config = dict(
    vocab_size=8192,
    norm_eps=1e-05,
    rope_base=54000.0,
    rope_fraction=1.0,
    qk_norm=False,
    attn_scale=0.177,
    init_std_qkv=0.0334,
    init_std_o=0.0,
    optimizer='adam_variant',
    beta2=0.95,
    schedule='wsd',
    decay_shape='linear',
    dataset='wikipedia_en',
)
Each number is 200 + 20 x the weight over its row's rms, rounded and kept within 0 to 999. Layers, rows and columns count from 0. The size before them is the row's rms in percent of the matrix's.

# layer 11 attention query, 448x224, rms 0.0778, rows 192-405, columns 32-63
098,179,182,197,257,158,243,226,187,199,223,199,203,218,177,194,223,215,179,180,205,216,195,171,200,227,194,190,229,204,189,194,199
111,199,170,201,213,152,235,171,181,201,204,197,178,200,208,195,234,213,189,205,221,185,225,188,169,236,245,185,222,214,188,178,218
105,225,178,206,242,174,223,228,191,207,198,223,220,182,190,180,240,210,197,179,209,201,229,202,179,226,252,204,271,209,189,216,214
093,194,171,180,211,168,167,201,187,175,212,218,219,175,197,208,209,183,191,238,224,200,192,199,209,198,218,208,239,201,171,211,206
092,207,183,185,191,225,178,170,189,212,207,182,205,167,181,198,161,175,206,216,224,204,217,216,201,166,206,187,134,176,190,216,183
090,173,219,220,182,236,190,191,208,211,181,200,212,224,201,234,158,213,240,190,190,219,199,219,231,170,159,240,150,191,190,222,193
089,206,172,215,213,202,185,185,191,228,197,222,213,174,209,207,152,197,209,214,202,188,199,197,251,183,173,205,176,180,160,171,219
107,203,216,179,168,215,157,223,207,194,185,212,204,195,210,210,180,191,225,207,171,184,182,239,222,157,189,228,149,166,193,223,189
095,193,194,195,219,165,216,218,187,189,187,210,139,197,193,150,210,191,186,169,188,182,190,233,201,221,224,200,233,242,201,215,192
109,238,174,214,197,197,224,216,195,196,210,202,206,207,201,199,246,192,185,221,209,205,203,184,204,234,245,211,242,214,207,207,181
088,206,232,213,185,206,205,139,200,179,226,211,215,214,182,198,186,182,237,202,186,184,204,192,224,196,211,179,208,215,233,246,196
112,205,213,187,211,207,189,201,196,202,207,200,219,182,188,214,169,224,194,188,217,201,186,190,217,159,163,210,172,144,193,175,191
100,241,164,164,212,216,210,186,209,216,170,195,216,202,220,157,179,169,211,228,192,189,221,236,160,196,211,192,203,231,167,219,199
088,208,224,212,164,207,198,197,191,206,190,187,206,187,203,205,226,216,182,195,200,203,197,203,208,154,227,232,161,183,232,188,165
134,184,215,189,192,205,188,212,181,195,193,162,228,201,192,228,190,195,182,191,218,211,186,185,215,194,181,183,179,132,224,192,204
082,192,196,207,195,183,231,235,201,185,182,172,190,184,235,167,238,223,181,205,201,205,203,216,198,200,187,201,191,192,204,168,211
097,225,177,169,226,201,207,206,212,223,185,166,172,179,220,200,213,172,224,227,204,211,199,228,188,203,177,213,205,246,170,225,207
101,215,200,202,218,176,178,176,190,181,185,188,204,221,210,172,208,181,210,208,189,249,198,200,216,207,236,180,207,181,205,241,201
098,220,193,221,224,197,235,200,238,193,168,207,182,168,214,200,168,192,208,238,217,216,160,195,234,192,187,217,195,204,174,197,209
110,210,178,160,199,202,181,252,199,246,185,185,202,194,220,201,210,182,209,238,179,228,219,213,169,239,201,202,183,171,206,177,184
097,186,231,176,182,179,184,191,165,197,196,170,175,250,192,187,227,191,193,187,200,220,196,183,199,205,168,205,202,179,233,178,191
106,216,175,195,185,213,186,163,197,192,196,189,198,181,226,195,197,198,181,202,215,202,210,152,184,225,205,220,163,201,173,198,187
122,210,203,214,177,227,227,203,241,183,188,200,186,157,218,215,192,217,196,211,207,180,173,184,196,200,235,231,198,203,188,180,196
108,200,201,243,198,179,208,199,183,211,225,213,221,201,169,170,198,182,205,185,208,198,230,229,212,178,204,180,230,206,179,216,205
099,209,206,179,238,171,206,227,197,224,212,217,184,220,176,194,225,192,195,185,178,236,200,211,188,235,191,174,221,217,175,188,213
104,214,213,199,163,210,197,226,209,224,181,170,166,180,207,236,216,199,178,199,228,199,190,197,200,199,190,213,197,200,211,196,166
118,228,172,204,210,205,197,228,183,208,208,187,197,186,175,191,211,189,229,228,169,226,196,237,210,197,218,210,212,209,199,210,192
129,223,184,190,206,205,225,194,171,220,181,208,218,194,196,199,218,216,209,240,187,235,193,200,195,204,192,235,216,217,194,207,184
104,210,204,188,194,186,186,207,198,217,178,194,203,221,222,201,210,186,200,202,188,226,197,206,202,229,206,183,162,152,198,202,217
111,212,191,215,187,208,224,191,207,225,186,193,203,201,201,207,202,211,156,195,193,203,189,177,182,232,229,212,177,163,196,191,183
111,210,193,203,210,223,166,216,206,236,232,245,217,209,156,217,202,193,205,181,198,175,235,203,147,208,184,159,222,216,187,196,188
123,210,195,182,183,194,150,202,191,196,208,187,182,191,200,201,185,174,223,189,234,204,212,181,187,229,181,215,190,200,210,213,198
113,209,193,209,195,203,202,248,190,186,179,215,210,260,183,191,178,201,227,193,186,200,175,197,212,186,159,218,243,201,188,219,203
089,198,226,197,224,197,184,178,220,201,182,212,212,215,204,205,173,141,211,216,225,184,195,186,186,220,178,216,217,216,224,206,196
117,218,216,189,220,197,208,237,177,209,186,227,226,211,199,189,198,192,199,176,165,177,173,206,174,178,175,211,215,201,227,215,167
092,227,196,196,197,185,226,198,195,197,176,223,189,194,186,179,213,184,190,215,203,190,188,211,188,211,171,205,232,195,212,218,194
093,184,191,198,203,205,198,194,230,206,262,193,171,159,182,212,179,214,164,198,215,223,219,175,212,199,225,202,169,199,207,179,201
106,218,208,186,196,231,218,197,207,199,222,213,216,172,190,198,194,201,167,189,190,239,222,218,217,189,223,187,195,194,159,177,209
079,181,205,207,203,208,211,224,247,214,218,205,163,171,166,187,195,203,151,198,215,204,197,177,185,207,219,182,173,211,203,191,211
100,211,164,199,191,198,198,192,191,199,234,205,197,194,166,201,201,206,165,211,203,236,221,235,231,188,187,191,210,189,182,197,191
084,225,229,207,200,213,191,212,161,171,188,221,206,215,194,208,202,186,229,166,197,227,194,247,203,195,199,213,221,202,191,216,158
101,203,172,208,224,196,200,167,170,186,190,206,171,246,189,209,219,189,206,211,184,183,198,213,201,221,184,206,223,220,225,203,185
095,197,215,234,206,197,185,184,220,207,216,198,198,199,199,234,182,213,206,186,167,185,240,170,185,198,214,187,225,217,198,208,240
105,209,188,215,216,224,210,197,220,206,209,179,164,173,199,180,167,191,184,222,224,238,207,199,221,194,190,199,185,184,226,168,194
096,193,184,190,191,187,169,186,188,197,203,204,167,214,203,161,198,212,198,213,179,194,187,245,208,166,185,194,210,223,221,222,186
089,157,175,219,161,203,169,196,217,214,190,204,210,196,168,209,211,180,160,210,191,152,222,197,205,200,208,215,203,190,210,250,157
116,184,199,217,201,184,206,202,199,199,210,174,201,166,198,204,218,195,170,201,215,192,212,181,210,204,222,204,198,136,214,185,236
082,195,173,184,199,216,187,181,187,153,162,213,234,201,190,184,235,171,199,171,166,192,226,220,193,202,201,216,210,198,186,240,178
098,201,150,186,182,173,199,184,176,212,201,225,190,190,172,181,238,195,188,209,186,189,221,253,212,201,196,241,215,245,190,201,189
113,183,204,220,219,186,180,176,181,186,222,208,227,209,159,162,206,195,199,165,217,191,199,185,221,165,219,203,201,192,184,244,209
096,253,180,183,215,185,218,192,239,204,153,206,157,173,173,158,200,193,218,185,217,185,217,165,177,198,190,229,221,247,207,203,171
119,200,167,196,165,163,193,220,159,231,234,207,221,206,200,231,231,181,204,217,152,207,235,245,218,203,208,217,194,199,171,169,200
095,203,223,197,166,182,186,207,187,175,213,210,205,203,220,222,223,174,183,224,168,191,198,171,195,206,214,208,211,152,188,208,239
101,212,181,194,215,194,167,167,199,211,187,192,218,224,188,181,199,194,177,222,228,166,183,177,172,181,217,203,181,184,191,199,226
096,182,190,234,223,205,196,182,217,173,180,209,202,187,175,192,233,167,190,182,205,188,208,217,182,198,171,204,192,218,216,203,190
113,185,214,198,224,198,164,199,187,193,201,235,221,220,176,210,168,210,184,174,231,197,212,207,207,183,195,196,193,189,164,188,199
109,199,210,199,192,195,215,198,209,227,212,217,210,192,162,210,213,224,189,213,222,170,222,230,193,197,182,209,192,241,206,170,196
090,220,191,196,200,165,183,202,196,199,147,209,191,190,154,201,181,173,180,160,202,179,209,201,201,201,182,248,217,176,184,192,184
098,194,198,241,193,192,239,185,166,200,215,200,187,183,192,236,238,194,196,164,190,197,215,205,230,220,185,197,185,250,162,222,194
113,197,193,194,179,151,196,226,185,208,190,208,218,153,208,235,203,194,196,244,223,191,196,196,208,201,198,233,233,229,173,199,172
105,193,164,190,172,186,174,213,188,200,184,184,245,207,168,168,219,182,196,162,186,172,238,215,187,202,220,213,205,178,226,192,199
096,149,183,192,182,195,169,199,201,206,172,191,260,192,167,201,170,190,177,178,222,151,226,208,171,201,193,212,205,186,226,169,176
103,181,221,219,197,189,217,204,212,221,220,213,192,208,198,207,199,224,197,224,196,202,182,194,197,235,170,181,171,222,178,182,210
111,211,194,167,201,174,180,185,157,204,220,207,229,231,216,219,184,198,194,231,208,199,180,234,194,182,214,192,188,163,187,175,212
100,184,239,206,192,196,217,190,188,208,207,183,194,196,187,199,205,217,213,192,189,169,184,230,250,190,195,172,201,194,201,184,202
136,199,224,236,188,224,197,186,238,189,181,207,187,192,168,191,217,225,178,205,171,172,203,202,209,217,213,167,192,213,179,196,211
115,201,206,229,186,215,219,217,221,193,195,193,178,197,175,173,210,249,185,174,178,161,211,225,234,225,209,202,230,208,176,191,211
107,203,201,209,233,209,206,189,220,153,186,158,168,201,191,202,203,191,217,216,214,198,203,188,173,173,215,151,212,200,209,116,198
108,190,180,190,242,182,191,220,214,184,212,208,188,217,215,221,202,181,216,229,226,229,202,181,167,193,175,226,201,199,226,202,190
120,190,170,162,206,179,215,213,196,202,208,199,198,202,226,214,204,185,205,203,219,213,187,184,182,194,177,214,215,182,214,208,179
088,208,193,175,186,197,195,212,201,230,192,218,174,184,207,243,176,161,230,208,212,217,193,171,204,192,179,204,227,212,229,198,186
130,189,181,192,224,171,228,213,166,199,201,209,192,196,219,197,206,199,205,216,201,211,190,178,161,182,189,222,208,179,196,206,203
096,204,221,217,173,220,177,197,163,198,192,191,200,197,205,174,191,222,173,180,185,167,196,230,209,210,197,203,165,203,188,221,191
108,249,195,250,189,222,204,211,211,178,195,191,187,191,174,196,216,199,195,188,210,165,223,203,212,204,208,197,204,220,232,181,209
081,224,197,216,196,202,209,224,192,205,200,205,190,192,193,240,219,173,213,214,220,219,206,175,147,203,204,230,220,222,200,220,183
127,189,196,178,209,169,204,239,187,187,203,208,201,188,195,223,175,175,227,205,199,230,195,167,161,194,193,190,222,174,212,180,196
120,224,168,179,222,191,235,201,185,171,202,174,187,205,231,183,198,184,219,212,204,216,169,232,191,170,188,204,202,181,212,197,215
105,208,157,210,209,174,189,175,175,167,164,182,188,199,238,191,248,226,198,206,215,209,203,207,191,219,203,190,207,202,219,216,176
139,168,198,190,196,158,203,235,201,193,215,192,179,195,187,219,190,190,207,194,212,231,180,183,191,212,187,203,212,152,212,209,200
076,214,220,203,166,217,212,196,217,189,166,183,221,188,220,181,247,239,194,210,210,180,218,237,189,204,210,174,195,203,202,173,192
100,179,168,183,232,209,229,184,214,179,200,181,191,151,217,184,227,196,188,215,221,244,199,219,180,210,198,202,196,214,162,217,164
098,238,232,200,212,201,209,202,205,239,197,209,194,187,231,189,226,210,205,199,203,180,179,235,193,197,212,199,208,172,228,189,177
095,236,189,192,215,213,203,188,185,200,201,208,183,167,208,224,207,193,226,229,229,199,177,206,195,196,220,201,202,220,217,170,200
106,164,181,184,180,166,210,233,198,196,170,182,212,195,190,187,181,181,168,213,190,229,211,203,223,189,210,170,189,171,154,212,175
100,200,215,214,197,182,178,190,242,189,200,162,177,203,175,205,215,206,191,200,196,205,208,166,182,233,191,227,159,199,218,217,202
113,201,210,196,226,226,188,198,242,179,186,205,199,198,226,191,163,203,203,206,212,230,215,221,175,164,226,198,179,211,180,204,171
102,216,204,208,199,220,215,236,227,167,206,191,205,172,189,219,200,192,228,194,204,170,182,211,215,183,229,190,218,212,192,185,210
106,194,205,199,213,181,196,222,209,225,194,213,234,219,173,174,197,184,220,206,205,201,200,219,191,185,197,174,198,171,207,149,177
102,166,205,186,188,173,191,217,196,208,242,177,181,201,196,213,186,214,191,179,206,216,194,211,170,205,175,173,184,210,185,186,205
108,206,228,187,209,215,172,198,207,186,180,207,220,167,194,196,193,188,195,209,220,219,223,199,194,223,232,189,174,196,179,181,181
124,212,183,187,179,174,223,208,192,186,202,220,209,192,171,175,210,202,212,210,191,233,216,198,225,182,206,221,213,201,176,219,204
122,201,198,204,207,198,194,217,184,214,155,196,224,199,186,206,194,179,240,231,169,191,204,208,219,198,177,215,196,227,151,194,208
099,208,194,172,176,210,196,192,172,210,208,165,195,177,222,217,213,202,158,226,230,203,199,178,174,219,185,189,174,160,224,190,213
113,197,194,181,198,204,197,218,201,195,201,192,211,208,213,215,170,192,178,207,216,196,201,172,175,220,185,191,188,164,200,179,202
103,192,189,215,218,190,206,196,211,190,207,222,200,237,187,186,158,211,180,206,165,219,241,195,204,188,176,196,227,224,161,202,197
103,154,191,198,204,205,173,194,219,224,206,212,191,173,211,170,156,199,144,211,209,212,224,219,219,193,206,212,199,217,159,223,155
091,197,183,181,199,171,206,197,205,174,187,202,246,210,178,179,214,167,200,196,181,209,226,216,196,173,187,193,219,207,214,193,209
089,193,213,215,194,223,200,211,221,199,192,217,166,217,164,230,179,201,205,197,163,193,224,206,187,184,206,207,200,212,222,185,215
101,212,215,186,225,207,209,194,204,190,181,215,194,168,204,199,231,181,188,177,187,188,225,212,177,177,202,238,201,212,224,168,192
093,183,211,209,156,208,201,191,208,173,180,222,226,183,182,211,201,240,234,207,203,176,215,202,193,219,225,191,219,203,208,191,197
098,185,178,214,198,179,186,194,206,210,221,154,214,202,204,205,180,212,203,216,210,188,215,179,187,220,204,196,214,201,179,238,196
087,222,203,185,218,231,211,233,181,215,240,199,201,199,199,167,199,153,198,181,199,202,177,181,233,192,216,192,163,172,195,206,207
094,173,208,180,195,212,193,192,163,187,203,183,206,232,201,199,180,188,208,222,199,184,208,171,234,227,179,177,207,212,219,226,188
093,180,201,184,179,206,229,219,187,221,223,262,209,181,195,193,237,202,183,206,198,203,192,205,190,209,241,190,195,198,216,205,172
085,182,201,169,192,208,207,212,206,182,190,214,159,181,213,175,202,187,209,171,194,204,191,203,224,215,204,211,176,194,211,173,187
101,205,179,224,204,196,207,179,217,212,192,243,170,167,181,174,200,217,211,186,209,194,167,242,176,169,195,221,226,217,199,178,183
087,224,196,222,201,183,177,175,208,225,217,228,161,212,230,247,205,221,182,217,183,155,205,233,199,207,199,173,173,236,207,213,221
107,202,215,194,201,188,209,224,186,200,211,179,229,214,178,224,174,193,181,217,201,185,199,148,230,210,201,177,220,184,196,241,191
087,168,196,175,223,191,208,174,188,214,202,185,180,197,220,192,245,187,201,190,186,224,198,213,168,202,196,227,215,246,229,217,187
109,174,193,214,176,205,217,178,195,205,206,201,193,179,198,166,220,189,222,202,234,204,186,217,174,178,212,227,164,210,201,178,179
129,201,215,218,182,205,206,220,180,175,223,175,211,209,187,213,195,194,186,219,188,174,202,174,219,216,221,180,218,159,222,215,196
085,179,202,178,198,201,225,181,204,212,207,203,188,154,205,155,232,190,179,168,219,207,192,248,156,173,195,207,174,164,200,188,188
109,180,168,183,218,197,209,201,219,183,184,214,196,183,235,179,222,185,221,232,220,231,218,230,206,191,230,204,206,233,197,202,208
095,187,204,216,200,202,191,224,176,192,224,203,201,221,182,224,185,200,210,174,215,171,217,221,203,180,206,185,171,174,192,187,194
091,191,193,158,192,201,206,175,223,201,201,202,191,215,219,234,207,198,158,202,211,208,218,192,187,209,216,189,219,216,211,188,201
104,189,171,204,204,193,210,190,185,205,234,179,175,179,196,190,228,183,194,207,205,210,212,224,194,183,214,178,170,167,202,212,218
096,222,212,221,196,226,179,199,200,185,198,217,204,202,192,160,213,226,242,202,189,185,178,228,203,186,191,224,198,188,206,189,188
095,222,210,186,208,209,160,174,221,222,177,213,213,219,238,225,209,220,160,187,251,203,211,171,202,190,188,203,172,207,148,195,235
091,215,197,200,178,202,209,190,194,195,170,168,211,167,197,223,192,175,141,176,211,199,193,208,222,196,211,190,190,201,196,202,213
096,191,210,222,202,218,190,226,204,176,186,204,230,199,175,241,140,203,219,176,211,207,197,168,193,210,185,189,235,201,173,183,198
101,202,210,200,208,177,202,231,214,196,204,202,190,185,194,209,180,176,187,181,189,202,205,179,233,186,214,163,205,183,193,205,220
100,200,206,178,202,223,185,208,210,183,203,207,224,193,183,207,178,201,160,196,239,198,195,181,201,222,223,202,184,191,188,171,180
087,198,171,214,222,167,210,198,192,174,195,212,187,176,210,210,207,185,239,169,214,193,195,246,245,178,213,191,214,206,187,200,206
105,200,167,186,195,183,202,208,188,176,186,204,188,191,212,197,191,198,224,217,182,194,195,192,254,192,226,214,248,196,192,203,227
102,191,171,185,201,180,186,221,184,206,204,181,200,204,215,175,210,159,169,188,201,195,215,193,168,227,216,190,168,139,215,207,187
106,218,186,185,188,179,190,217,197,197,160,167,216,192,213,205,167,172,164,195,209,196,193,152,201,236,209,187,215,172,193,211,197
095,187,222,206,193,193,204,185,205,205,222,209,163,206,200,210,182,206,226,203,194,182,211,180,237,196,177,185,223,224,202,189,214
098,188,217,207,216,204,171,181,225,230,205,226,195,197,198,199,177,239,219,227,244,203,202,177,186,217,181,211,187,213,185,194,216
118,217,198,196,208,195,211,232,196,194,194,233,219,196,213,184,206,198,214,200,198,214,217,172,218,188,209,225,211,211,210,224,189
088,234,229,212,203,202,200,200,177,227,170,197,238,208,192,199,175,194,163,196,222,207,200,218,214,179,211,213,221,220,199,207,200
089,203,208,204,203,219,181,207,207,216,195,236,232,223,222,176,206,168,202,199,188,184,199,187,176,172,216,215,217,198,214,218,209
092,219,226,206,200,233,219,195,222,187,183,250,192,190,209,191,225,183,176,157,207,215,203,157,208,190,219,232,178,212,202,187,213
087,178,212,217,216,170,208,202,216,210,213,170,199,177,170,224,218,222,181,197,216,211,212,209,183,214,185,165,200,209,198,184,193
085,177,173,161,196,209,200,178,196,187,215,170,177,152,203,207,208,236,186,200,189,184,191,181,202,200,198,160,218,185,174,229,197
095,179,193,174,197,197,199,169,203,214,193,174,219,171,197,211,184,223,207,214,225,160,193,232,190,183,154,173,224,204,191,209,178
101,179,194,192,190,173,185,180,216,173,209,215,176,144,191,229,215,216,233,187,188,215,204,190,181,204,228,196,190,189,213,202,199
082,208,169,191,196,209,185,229,221,174,198,206,211,220,236,158,230,172,213,207,159,203,197,161,197,202,234,225,185,199,230,193,202
106,221,198,218,243,189,192,198,206,197,176,235,193,197,220,181,234,191,224,170,196,215,205,215,207,196,232,245,192,218,215,213,216
081,186,206,183,222,208,196,186,217,204,209,218,195,177,226,207,212,232,195,159,177,183,242,210,218,207,191,193,203,222,211,204,201
110,187,237,197,187,184,209,171,181,206,207,178,207,190,158,227,200,212,198,178,226,160,210,222,171,204,186,154,211,183,223,198,204
091,183,203,176,172,206,166,210,194,205,221,162,192,182,223,220,203,198,192,200,185,184,152,214,201,197,205,201,234,224,247,198,185
107,169,192,206,165,209,181,223,234,178,188,220,200,176,220,183,172,191,201,188,177,231,230,174,197,198,200,230,156,198,206,195,208
128,193,194,194,183,194,187,202,196,211,214,156,200,200,165,215,181,214,183,188,217,177,180,183,221,201,180,166,189,151,208,176,182
086,181,187,174,202,216,199,220,207,192,194,190,194,195,234,175,233,206,182,181,183,245,179,154,196,200,201,201,145,168,184,162,198
095,179,189,168,194,210,194,230,205,195,179,213,198,150,238,178,214,217,178,209,176,234,213,197,186,187,191,222,197,251,166,202,191
104,204,200,202,214,227,192,204,227,200,216,204,217,204,217,186,195,231,221,202,185,209,198,200,244,213,200,198,186,205,205,202,208
088,154,233,166,195,199,200,192,209,196,215,199,172,151,209,248,204,237,181,192,180,186,176,210,198,180,211,186,207,203,198,195,183
101,185,204,209,208,198,194,231,204,213,223,157,169,215,177,175,201,198,173,159,178,217,175,190,187,212,181,192,176,186,189,157,204
094,209,152,220,208,190,155,221,206,192,168,186,195,229,221,186,202,172,188,194,241,210,209,178,245,209,204,222,184,176,162,218,180
091,196,220,177,181,193,184,203,228,189,184,225,211,186,192,215,170,253,219,215,173,198,184,187,226,185,206,182,217,189,193,236,212
091,171,182,186,203,191,196,202,235,207,190,226,207,167,239,194,195,208,186,209,176,176,159,190,203,157,216,225,184,189,179,174,174
098,216,234,207,195,195,194,145,152,182,216,212,184,224,215,235,162,193,211,198,218,219,192,202,219,216,194,179,217,220,231,207,237
091,207,225,196,201,216,224,230,187,218,210,212,177,212,172,199,213,217,199,239,213,226,188,220,203,210,192,161,218,216,227,183,216
091,180,186,194,182,209,159,193,223,167,204,199,199,190,207,197,186,207,174,181,163,203,210,188,226,162,204,213,173,210,167,214,176
097,230,202,211,222,218,205,190,169,201,186,193,215,167,205,179,209,201,230,209,182,226,205,227,206,190,224,205,203,240,199,203,210
086,157,232,167,200,194,206,234,222,236,203,204,189,213,221,189,213,240,194,211,193,200,201,171,177,180,223,180,163,210,206,193,221
098,158,196,173,181,213,181,216,199,209,234,158,184,198,184,204,212,203,173,151,181,228,172,168,191,214,200,173,165,156,186,172,179
101,169,223,191,176,207,197,197,190,219,214,192,192,205,174,226,191,229,171,165,185,216,171,157,194,187,223,167,193,151,204,169,182
095,225,207,221,217,173,209,171,197,224,221,218,193,206,172,203,184,216,210,256,216,181,203,230,190,212,201,192,240,250,218,177,212
097,197,185,201,197,169,158,174,181,176,213,173,191,198,182,221,203,176,233,207,209,177,207,184,219,204,199,205,185,201,203,232,230
101,201,209,202,188,199,204,234,167,200,200,220,211,189,188,173,199,204,241,204,230,204,199,228,244,223,197,193,187,212,197,189,186
131,236,197,235,198,226,186,194,214,181,176,202,176,185,209,180,216,228,223,191,198,166,219,206,184,196,207,185,214,222,183,181,216
120,229,207,233,182,217,179,228,195,191,193,206,198,178,196,151,195,183,226,191,203,169,206,205,214,221,229,184,205,212,190,164,226
106,234,187,196,187,214,197,201,218,195,184,216,237,193,204,217,168,174,224,208,207,218,205,213,225,182,225,167,206,226,221,185,167
108,163,200,178,193,196,220,201,211,203,215,180,200,189,195,235,194,193,158,219,195,186,195,146,170,182,181,177,188,200,212,224,209
106,185,209,176,200,192,219,216,190,200,221,201,215,226,192,234,202,235,175,210,169,222,212,183,191,189,193,229,218,165,206,209,199
095,171,171,209,207,216,202,187,175,217,191,199,156,219,205,222,193,177,171,182,221,189,197,181,198,226,180,174,209,218,207,222,223
120,192,203,171,204,185,225,204,194,209,217,223,212,203,213,215,183,215,175,206,200,226,201,196,184,190,216,214,184,173,205,222,186
104,230,206,228,182,211,215,231,172,170,162,213,195,190,211,148,207,211,229,184,206,207,227,206,218,222,237,230,215,203,188,137,187
100,274,227,211,207,187,195,218,206,191,195,226,177,178,199,178,170,212,226,213,205,190,193,231,230,182,172,207,193,227,220,164,188
088,236,208,168,203,195,198,178,196,210,213,201,169,216,193,243,165,221,185,215,182,195,232,218,192,209,199,188,200,219,198,211,201
107,160,186,181,215,180,200,203,201,197,223,187,203,219,202,232,209,203,181,197,181,207,202,187,174,155,183,186,197,176,203,243,185
099,181,194,212,222,201,208,176,193,191,215,200,213,193,206,184,208,173,164,216,201,257,207,172,218,154,213,190,222,216,197,211,205
112,229,194,192,224,195,193,220,196,163,164,173,236,209,206,193,205,187,207,218,224,246,213,213,207,185,191,210,178,203,218,215,176
128,158,207,185,228,187,218,208,202,206,229,166,199,207,177,260,190,217,181,194,185,212,199,203,200,177,182,166,202,174,230,228,196
091,191,181,218,184,241,221,190,199,191,124,185,214,179,210,172,215,207,218,199,223,203,232,215,210,188,200,214,202,179,186,143,187
101,214,178,172,210,174,210,212,198,196,175,181,196,170,222,201,184,185,214,219,192,233,165,197,212,201,215,229,201,220,222,232,216
113,230,206,224,233,210,165,213,167,184,188,181,225,186,201,186,196,201,196,181,192,217,228,215,203,140,199,173,204,189,198,199,183
098,231,178,162,188,183,188,201,215,191,195,197,189,186,233,202,218,187,199,214,201,224,217,174,211,230,224,237,182,216,202,181,229
104,158,163,182,188,208,221,224,193,220,201,171,197,173,215,216,185,235,199,179,187,219,185,204,240,186,198,198,185,150,223,182,222
103,186,219,228,224,205,180,208,195,181,174,201,186,191,169,218,192,190,206,196,230,202,214,220,199,209,163,188,217,195,211,211,173
114,204,174,187,209,217,168,206,198,193,202,227,196,182,229,181,190,181,190,212,227,211,215,214,184,188,214,213,184,213,174,148,196
110,178,208,198,182,213,242,236,226,204,183,215,194,155,210,229,168,199,194,208,225,202,187,194,200,211,230,217,189,177,220,172,230
119,238,174,221,194,205,175,211,154,201,198,215,231,216,174,186,182,184,209,200,209,175,195,211,189,171,219,196,197,186,213,211,199
117,241,185,202,221,169,186,212,203,214,203,181,199,213,219,202,208,186,229,184,173,188,160,195,194,212,217,187,186,191,185,201,203
099,202,197,166,207,190,150,200,193,180,189,209,189,156,215,176,190,156,189,210,248,215,217,235,200,216,230,217,186,206,182,203,200
099,213,191,235,193,207,219,189,195,190,204,211,163,183,207,195,192,206,204,201,177,200,188,189,232,197,177,194,199,236,216,183,263
115,220,189,205,192,177,169,190,156,210,202,220,207,202,171,209,193,206,212,197,196,201,190,222,194,189,181,194,209,195,218,191,241
114,208,174,172,185,188,172,192,221,233,186,141,216,205,209,197,203,183,200,198,210,208,222,192,189,225,213,172,192,175,204,199,186
114,208,168,184,174,194,167,226,207,239,188,188,242,197,187,197,182,166,198,208,217,188,199,200,169,216,227,174,189,177,206,162,207
100,192,217,193,207,139,197,212,227,232,245,206,141,224,207,225,191,182,202,207,162,199,186,176,170,206,165,195,181,241,193,213,198
118,170,199,186,226,183,196,176,182,233,217,214,196,198,215,183,203,223,196,181,225,194,199,209,179,193,196,200,214,191,189,213,174
075,174,200,210,225,182,225,206,212,196,225,223,224,221,207,162,211,181,212,220,173,215,203,236,170,234,197,217,220,186,176,186,185
105,206,187,206,212,213,227,162,182,195,201,181,171,183,220,186,233,212,159,219,228,196,199,176,162,230,253,173,240,229,178,161,224
113,177,184,219,213,176,235,170,212,195,220,199,191,189,191,176,268,177,154,217,195,164,210,195,209,236,240,209,222,213,171,195,209
085,224,195,176,243,187,177,206,223,210,190,191,194,183,192,214,197,233,200,206,226,225,175,156,195,197,194,185,213,202,208,176,233
086,229,198,194,189,208,192,200,197,216,183,206,177,172,198,225,191,229,201,179,223,216,195,174,208,184,207,193,187,199,190,202,201
102,236,211,192,184,196,190,225,203,198,206,208,216,214,187,192,149,181,235,191,214,194,216,212,227,180,180,198,172,176,234,206,174
094,185,199,212,230,203,222,249,193,227,173,235,176,220,190,226,175,217,208,220,218,245,209,200,221,186,199,209,176,203,197,203,222
101,211,228,182,184,205,198,212,186,194,218,211,203,189,203,200,175,201,209,176,224,184,191,204,241,177,145,191,194,176,216,233,208
090,179,189,194,225,194,220,175,189,180,211,210,181,236,224,181,233,167,199,212,181,182,215,191,179,239,194,221,177,220,169,207,219
101,213,187,205,186,207,200,155,189,204,206,177,174,167,200,183,226,204,198,196,203,174,198,154,191,209,224,205,210,234,154,173,183
094,241,211,197,182,178,205,176,185,228,223,169,208,184,186,195,198,237,199,184,208,190,204,152,249,182,194,190,193,228,190,200,197
110,207,217,199,189,234,166,258,225,193,204,210,198,222,184,220,160,207,234,177,207,211,202,229,194,180,171,184,207,151,241,194,206
102,200,186,200,204,200,252,171,204,209,199,186,162,200,172,213,241,177,228,206,187,176,212,149,188,215,199,187,197,250,221,208,214
105,187,195,179,217,170,157,220,173,229,192,196,217,186,204,200,194,201,194,192,257,225,196,162,180,234,182,224,167,194,177,195,202
137,199,226,200,197,202,166,244,215,203,215,188,195,228,193,234,172,206,207,167,201,223,178,212,203,186,178,171,193,138,235,192,207
091,193,159,186,209,189,233,204,192,187,183,208,209,187,235,163,226,168,189,205,203,212,201,189,184,235,203,217,176,197,185,223,202
084,184,159,199,193,175,199,196,218,225,209,196,192,173,195,199,190,219,203,255,210,188,204,191,217,195,213,166,178,249,221,193,189
106,191,231,187,225,190,192,231,258,232,195,208,228,234,205,186,196,187,198,204,212,220,168,180,209,236,191,193,219,169,223,183,226
098,243,188,203,213,197,214,216,212,203,192,219,197,215,243,190,192,198,216,222,228,226,189,234,223,193,173,211,184,211,203,219,218
106,188,183,226,172,161,198,209,203,180,192,168,191,204,185,224,155,170,179,215,184,221,223,171,216,208,220,175,168,208,179,195,213
091,186,228,149,205,186,206,189,170,251,210,182,153,144,180,185,228,197,194,206,213,203,199,192,196,173,187,215,212,182,205,192,205
114,230,217,192,223,243,173,198,210,216,186,234,221,183,201,187,213,196,209,192,239,194,227,205,210,199,195,207,198,199,204,209,218